config.toml
n_layer = 8
d_model = 320
n_head = 5
n_kv_head = 1
head_dim = 64
d_mlp = 1280
vocab_size = 8192
activation = "swiglu"
norm = "rmsnorm"
norm_place = "pre"
norm_eps = 1e-05
positions = "rope"
rope_base = 10000.0
rope_fraction = 1.0
qk_norm = true
attn_scale = 0.125
bias = "none"
tie_embeddings = true
parallel_block = false
init = "uniform"
init_std_qkv = 0.0277
init_std_o = 0.0344
init_std_up = 0.0396
init_std_down = 0.0396
optimizer = "muon_variant"
lr = 0.00825
lr_mult_up = 0.976
beta1 = 0.95
lr_head = 0.0048
warmup_steps = 149
schedule = "wsd"
decay_fraction = 1.0
decay_shape = "linear"
final_lr_fraction = 0.0
batch_tokens = 65536
seq_len = 2048
doc_mask = false
train_tokens = 501500000
steps = 7653
dataset = "wikipedia_en"
Each number is 500 + 25 x the weight over its row's rms, rounded and kept within 0 to 999. Layers, rows and columns count from 0. Numbers have three digits each. The size before them is the row's rms in percent of the matrix's.

# gate: layer 4 MLP gate, 1280x320, rms 0.0396, rows 1074-1087, columns 160-319
# up: layer 4 MLP up, 1280x320, rms 0.0396, rows 1074-1086, columns 160-319
# down: layer 4 MLP down (transposed), 1280x320, rms 0.0396, rows 1074-1086, columns 160-319
gate1074 100:497504514493509459484541486485467495538479454501498468462445486533473484443463515462513455521523517502484484493506506479515526568525491514471502490509508484480492486485477467493473487504474509533554482518494508487452472500532495515509533492460524517515494553471491519528478474511507521553550476514467492509475495522503522494522528483471519497463494509487496501507491490509521497461503501465516508561478515466491485481517495529476495512475449485507509492458467470502490494517520446
up1074 103:486518497498554475511506522513491508487519493495511459533517464487466517478517460462489502534506478524482496508475526469512509521506474497467489533409486499481496503519529493492475494474498511460513509521502496510538500510486505498475497508487533525518550545478532497499483504502493511511541521463495523469503484482470478514511506473476486494479492551511476481491500556510553515519491498480490533471503487505467517457513503455512529540497465527480490544487506511486535479462520500
down1074 105:502522506473514540522521513518444484488499492492449476515510494476519497495519479487475494466511514470485508510488487498522548528538519504508491507497485475452491497500479511459470504485490521495549544504535517488511477478528473489493519501539484492517533525458480488452493535520480514496524492497512519490504488511488435485529531502488527508511499508485497456523510504505528495511510511462514542493529521501515529488484488490535526529450471534496516522489504506534472489485525515
gate1075 097:532463500517505526518512500510445534476483487492504473471456447530475518515528518479495506513538522461479483509502495486512471481530521485538449476533503526546475503531495538503493515496470522500505488487471542498561485490504508489536481495447533489538483518486500495540526501490473527505502533464507505473515472508462513487533434524470499554503520475475455473497525529498501477516488479515499513489535491484417528483477517509486564542514480488513434513541519549510539487517506451
up1075 094:545514465483503476492471503488495493494518534490515518495516563530507482530465518503498498457503494491523520509515484462536489514552526515462529556478529473498523505465454463488533530490515475495512463526533472475511510525512468516486498508526476527460491497512481518466528512494508498464517452464490467474487494457514459511479495483492519477482492502489572540514512524475496533501500501480526512534495541480544493521514461494465501515513479512532555568476465469477529506529560488
down1075 098:509469463518532500489486492491519515484512512490480523515488544484508513469523516471514519507552504476466510521494524532514517495509500459505497527509513486470503547501495531461507542486523502490470529511481505506528486517511485504494478486513492504503481504518498473521485497557505502495504499522509517483462480528501493450522500483495490455477499489464514504474545478512494480523478480484504493506497503517483493486495508475535511476461533496547508512475487503514497492469503531
gate1076 102:526498476509485511458495483513496499492475522505505510532450482482479488501485500515506549487552502494455527487505502528532507523505515497487476495511506488457516534536448498493467471540494501484517539525491486503490476455473495476441487509476491487506523513505482487484522531506486458485512482504472501532433487479508521512532506537534502526519486550478490497504535465561474496526461566496494469502462497500476509504504508533515504542493526531452472482484464538453538467505548548
up1076 100:536493468504483515487516485472520471449561543498507541473481484520502513537499507508536499496467533490524471496490562482459510493466489507501530477501480538477514525549495483517487489499488511468500491480447496484552521504523485510504500504497470497505495491452444473471508514511490516530477532498535493507521485493499438456507525480467504471532493489530504513477445498532477496548507480503481488500501480466490510504541505508512515517486476497517513484499538474490504533505532496
down1076 104:537524513506507489556508528507485511515507517487509514479466503490512478461493458494525496523500531482490486513532487512441515511500491471549488469538485499518454464517506458502571483511441495482476514506517500481475497491487511526492479527490497502515454509466526493518451465529467475472475520470533495476513436527457478510484519517475513503496450453479504527531484489483490504495527483494488501455506429508518473513536520475509489519502476501519490547501524480446511550478503477
gate1077 099:513504496548486517480485442479512501466503495477487479493493509496493474512476510480465482519527547482503486526491434478496514527535530537490480492479475481489485454538495510467503451487472509475481466452471466497519508505525529524500467493475488522504518523535518526487438501503532519528489528518508502530513482543510476522468519502501469528517497469474501500524523533503513525494467478488471497453503499468511460503510537518510501531515516499550505483491548482499492520461532450
up1077 102:506479495436466488498485542504504456491488497534468503502539511481486475487538477534505511534493491516514496497496522523510503570474460497497546501475495528511522500487549509466512453491500497471536507510529479503483495491511458502494518538516485500494527524489505503508525462462547493509496482487484477514498475503501475502508527483514495482478494536516448498449475500514519524514495521455516458497518509504529458516470557479513510498526515506493478497512545472516545497517498510
down1077 102:473492483487467492515506472514518478513512459493514536538478520494514532489488522528525476537487551493492516527510491514511499530484502481488494509489526532487467491511493498549485493498492485497545487461460484487496534531523462480487425513499530454458524471500499477503530505507542483556487511506511428497466474516538475526488519509531495473478450505499484518518486507531481536459450510484473526448484468516509485516486562481499537552476515505479492497482494491465506509482530496
gate1078 098:547466476504475567527540483500489467492439512505476501508472518424445485514490477496512517484503560512509495547543536495520523514515483490487505520513532504505484527479515492503474471540482512495434461475530493523444534471511507527516461524496487516500505516488527509524522463515492457494474495489533523457467474549466545505505528551503474506488505496517481483486491511499537535486485494469475465481537488470488477563469466528521494490455490527473521509483507527456513501464474494
up1078 099:485542463522522506554497492484525464527507477531462520505465551449470500527533455528500547473510536510466451489513533501509526501515498458529498521511520504531495515456487519512477486501441479508519461511480493486537473512459480514505490495500492509490498526549458493493486481506488464504494470520539521562472496567499469516567569562472498523495489512536497518510486490471491499540492479518491489466477470487527520471539449492508472563510501533517485480509491477456514525539501485
down1078 098:536516490518517517533540476475556496521468522510514467482431520492480487530492481529454534514524531506487479555474565447455565513510491532506480520512535510500447586491505501505472488512486502484497493461473521471497487467499505507449461496505488501498476497495486494521485494508480478509447479557489483535485473517465466498473531523506514485467500498522446482510505501494515490509492508519493494488535495499519528481490505491532525528522524500516463490479518489493506545539491474
gate1079 101:492522445490516523486510482487479476533503529522481472476510460521532477534484525470516534582505479529574482499527514462501492511511504508524520476469535479523499515440504446486489481464490486485518481527487522498517526485493522481443512466523489444460504511443459500505494497518479518536497522485492482495497458492480508537472499458483502533486518472516493483500500582528490488469480467478533523532502518497483541465486510504485511501491502487504510502516508507449525449483475460
up1079 105:522497547479512497526514541517540543523505503504493577497479495521455509493544504507503492501476518488456453508507527468494506527480492475473467464491489524479489436469491531496511477494465469462498527493491523519480458513512491497525500449507526516481470477529525527494553516491527484510521457577522521508463505520509449502477490511510525465506504477446502483475505501473523556512491523502471493527498506511498503457508507489508500519508498528483495536508519526499519509572507477
down1079 106:472522509485529505512575485536509536478498503508506492546503513560468470495487517505497489475497463534479510455483547544471500490493469491486502455525464472463502472462492494496517534496513494477508504463492485469527468488497514510514496500505506527446539516507512537506480521473522490480532487527531518511522532512501470500496518476475530469515520524472494487505517492518506506510505502458524479512517508537471493492493513490533465509507527481512518529471452508484497485530483468
gate1080 106:534479519540510511556557525507516496497456498485467513461469521462497494476470511495500472475529504517519494486513471498509502521466492504488508488494414530509530470527517507447502535484484524519533469506523544486511487512519500523480521497475514449547448531488523492469487458516507480523516494500483495474478494476492487507462489513545462482453515525494495460474479496539480541481515526519529520499472463493502452497492526554523513541490459503503494498509495492473528517496540512
up1080 105:534512520536528478509465499486488504510473495535473514476495514470500492487501487494491467464551506489497516474474433475553529528450518503478491504496517497532498540510459496501503498501516482525543494523471532530464499521439517518497487512543500539484480491501526486489474513484457479516526503519444460511465492471495485519504440485517515457528503541488515468490513461536527505505471506519527470486510502519469482513493494451490508481519479511497514514522514487484491506509548533
down1080 105:522475502533520519512448506493547535505522468505488515533472525510479497495485483497468508506491447495477478494529528466513510491479502510504461516487524506546533497490508501488515512548512499502498506531487506502484488506479494488513540501483517488512520454521494515517481474474514435513553528505478540502506514448473498509482467468482495494519520522463498516504485474497502484528477485515507485453493524492528491488497498469484490509492490501500528491445573503526508504477539517
gate1081 107:549498486496521501507494514473440486493484502527451503507492517525523500409464488456510445516481493505481537502485481538513475494520526440539479514510453532467498482455473491532475478533512552503505479441519493484507559473521521498485463519498538526547530505458501503521543494511497470458502485497510523490505518458441485475528489500495501518518508491511517488512493477476505495529515457470509505509482482493533526474488519496486480472456479525546537464504510472489476517482483518
up1081 106:515488479463537495524519508441497496490553515514527536483486509526482494477492495517504498480507482467457475503533529480534510514509518482504512503502504523496492473525456503480504464497507509502528491521484500536491535545533543518489490480475496523504472526470525489511501493495481461486507491496482465465475506529505477540471524487473536529522477519492491511517500499486528514519471550512460476494460483479510555523474542537552497481483472534480511513518547489534423515504494481
down1081 105:531511518486465501455535483508472469484498489537521501494483469552508541452479444453536519477463509514496494495499487517541492452535497475501487476508475539482511465503518502474456520532492544517496494499489476465496475493474494491485469553450489470490477453471503473517507523507489481504525546531500474498506463503500459490522495556535515471509465522484466489490469455495517491495502484523504488522520487489516446463499471492518438471475489533486532508457487502506513496490477498
gate1082 096:491517478444453515496512479484503506524518505545517494506486506494482476467481548529490540492542480523471491533511490497476501497505518486480523530489526499499484538512506463486495481483522478497517533515527531462475522534522542504485504526493469495495518485552509487514483503484477519509488465536544539533492469507537509479487459501498493497489490498520487529500522485481456505523526511524542497462543456490483514499508446494473525479493487482485490533513439526521493491455533498
up1082 098:517529522509469521482458523461500486497482509502488471519484535507497500509475473528492482469477507480533496487533531493496481506506531460551484518524496489474531521538507531483534534526475508470535529518511456488511491477448503455534496496519506512520490471483476505462454513477497467523513467525508507518510515499486454530536504528493504541500514523515470479455496491488517482530537493496460516518532483508555520466499553518497493507505555480510542514509464472556507545512533474
down1082 098:492487518498501463481495494515557488483513499527519486506478493466497477515470458466508533497486556537446531550499496507532466504474491548467514481494504528514548525501497512489479506497563506511459493517509470478531529529546506484521504523510501484468495498502513505456503503515517526440493536484510476510543493460499504477513468504483535532500503478514497504491471503500511482492509475498516500474468492525491513520473458460538476499508519506495503500497489536493493428514486533
gate1083 099:441496527486514519487527510476543488430478514461512467524526534423560501538506489493492512476495517477498514463516499468510483515553486507498521470459480482495500493502507509524530482542528486499532493502463509529521490464504523517485510509538500527518519497489513514516485517494485503526542486456471462495464490488496521531506491495512456486517524537517512504525492515492480497471524543522507496499494535488513539527475496494504516539558513528492454485462474496478542494436486510
up1083 099:507511552509493516537533474470507512468520552467533447515517517507532542530515513521465524494514529475486507493518500468470481536520490505500529492505523494539480494517459489479482512519486480503444478462519490501448518468506534500490484514519505516543492543538504502537443513526460499527470463480504470493439507473499544500502514536496464520476535537501547486481479501471503502455510483519504506463494510551532556531514537523498507479493524497511451524490502483487512520479527471
down1083 105:508478559507512497498511475490506566453520525462518474513483531494509500504448493516534491514542528514507484488541516438454491506476484537498536469497531524497513495487475485459497499513477557527495499500505537515470481514534470524517534517527530489478431502520514510504508521509440493518534510467466517495462477475503495488495460513496504495514518524526544467505458530476477500503516518495502527544499513498479520505459517536477520492490476524538432532483479454473457488495501499
gate1084 105:506507491482487490514506534466557487535505519550508506455539483514512490537476552505521450457490469514514477497497505514489581508569480441493517498527532559503473500481514508520489487504507538525515524523493479530504529493460508522538524503512534521518449508461515471534478509512462484506526459493517527521468501497513541474548514439522471473519478522487506461472488469528504501501480496538472536479525522504490509477505501495526507509491578498478515507467488515493481482490539484
up1084 101:482537501482485505489488486482525496513493496497487456504504455453503483540500520489520531466493497452502455507543476479543495489461489566482450535501465493478504539524549489491539549506493526472467510522485485474501479504528481478526517532548428498482489493523481535477476524495522472513519504489486524452536505492512503525483510456456516463503507488534467555483504524507522535521513472450485489503496514502502503514500512469508471473529491455453457473489523557496543534534497496
down1084 100:541461517508507490497461489523538514520477478522515482511486462460511531492508536538507506481508530459501513493498490490494519529487491459473495537509502498531473489495481462520527430499498469488516515555508500498488507472467452480521550502478480501479521464522519504487541472474511522491482464516491523493503491503496510444539518506500500513491505563480502476476524495506497513475477535526480500508485522552511487508520458463503562512536454504535500519507537510480530506494480527
gate1085 097:482506498450532497499473515481471480465488479528547455466499457543521490467519476451477535511505506502533496492520515464487501510471491478496535500488490504504486471511458489472503536509516529475491512464491446486493484542511488523516550500538463492526502500510493456527531495501498490522454482500532517511522526497516448475532519479536519448526487500469496486469537510441506490527566533478487492484532513465510525496520542479504525482535495505527553496514508486491505519496518559
up1085 097:477521469504525514496454530511506461505498509512498475502509515483511478484482521489478507469521561484479510473498508483499478474518513467525511458506488489532548504511492489526546500487512495440473492461532489517511486428516462485504521488512496458529494470492463505486469489487484529526538491522470544535474484522442478471484514541478491497545473470518472531519515480543486523503443520524488478481517454490514500479480502495506518568481491496504563530474452496499477491484508518
down1085 093:514486483457523497542506535521503517536529505515462524525544498493495505490496508463526495551503450495489507494473494524517528496509516493464465501468495514491508506519531478485468495507554508482510482517527500482513501509508535494517466523507507529464492485507514496507491517465474533475517489477493510490507525433468517506475535459516506511497428460531466484443519455551510520494468541480472489520517517512496471469510507511533484491482489519512518505519491517506502492503459507
gate1086 104:548531504484503523556505521460493487496494480543483446505529463522540483487449538510493480495518507489523493533463518529467480445455528454437518505499489501514466527545532517525509477530510494517536519474474511471495479498514503489526515470510515435569486518476491490513477502494552515530561477488534498511528506504517483488495469499495456515474494520506541472500500513539527504529481514534552500515511490536487485503500520515509498511524530540522468514490521476491502494503523455
up1086 102:523479469481522498499481497525501540523553520508497481508452512512506465502486502523535473519516464474541484504491456514486516480454499471438475530488492494528483512510543488481524477486502484489513491494523506490493522488495506506554514490512503440500539529498518473464489505483483563503530468489558503495493511493473489464462450513470473463480473527500509530489482542502498549522506520491534531532510472503492476502539430491417509518500514493513524492494485458514526512466525516
down1086 101:497506498563473503536492487490517528466483491505504516482479550497494483505492517488533526491516506479512516476463482517499528542499519494492529483499519486537482521553474507466527492548492544501488498522501507540491508511519511531478516474448480508459543515478467526543455487510519467551544502477515458546518481478530512476514521483516512441500529492495534519513545524437534528500533504519496507494472522500498487458508508495498495499527472489487506496484478510503540494474532518
gate1087 097:477515498517484507476502478549481495494499521519521462550459497515494498525478523503525519508487555510513498501478522468528501530497510488513513493507531523527501512459513503483500510511488510484502475493517519516450515517491494543497523523495489519492516453529427482495540529487504480447493473504485517514491553516484490519498510506506532495511514507468506478520504500516488523482503460515511524499458527502549537486520497526489508498521485491515509466497492508482498464520531480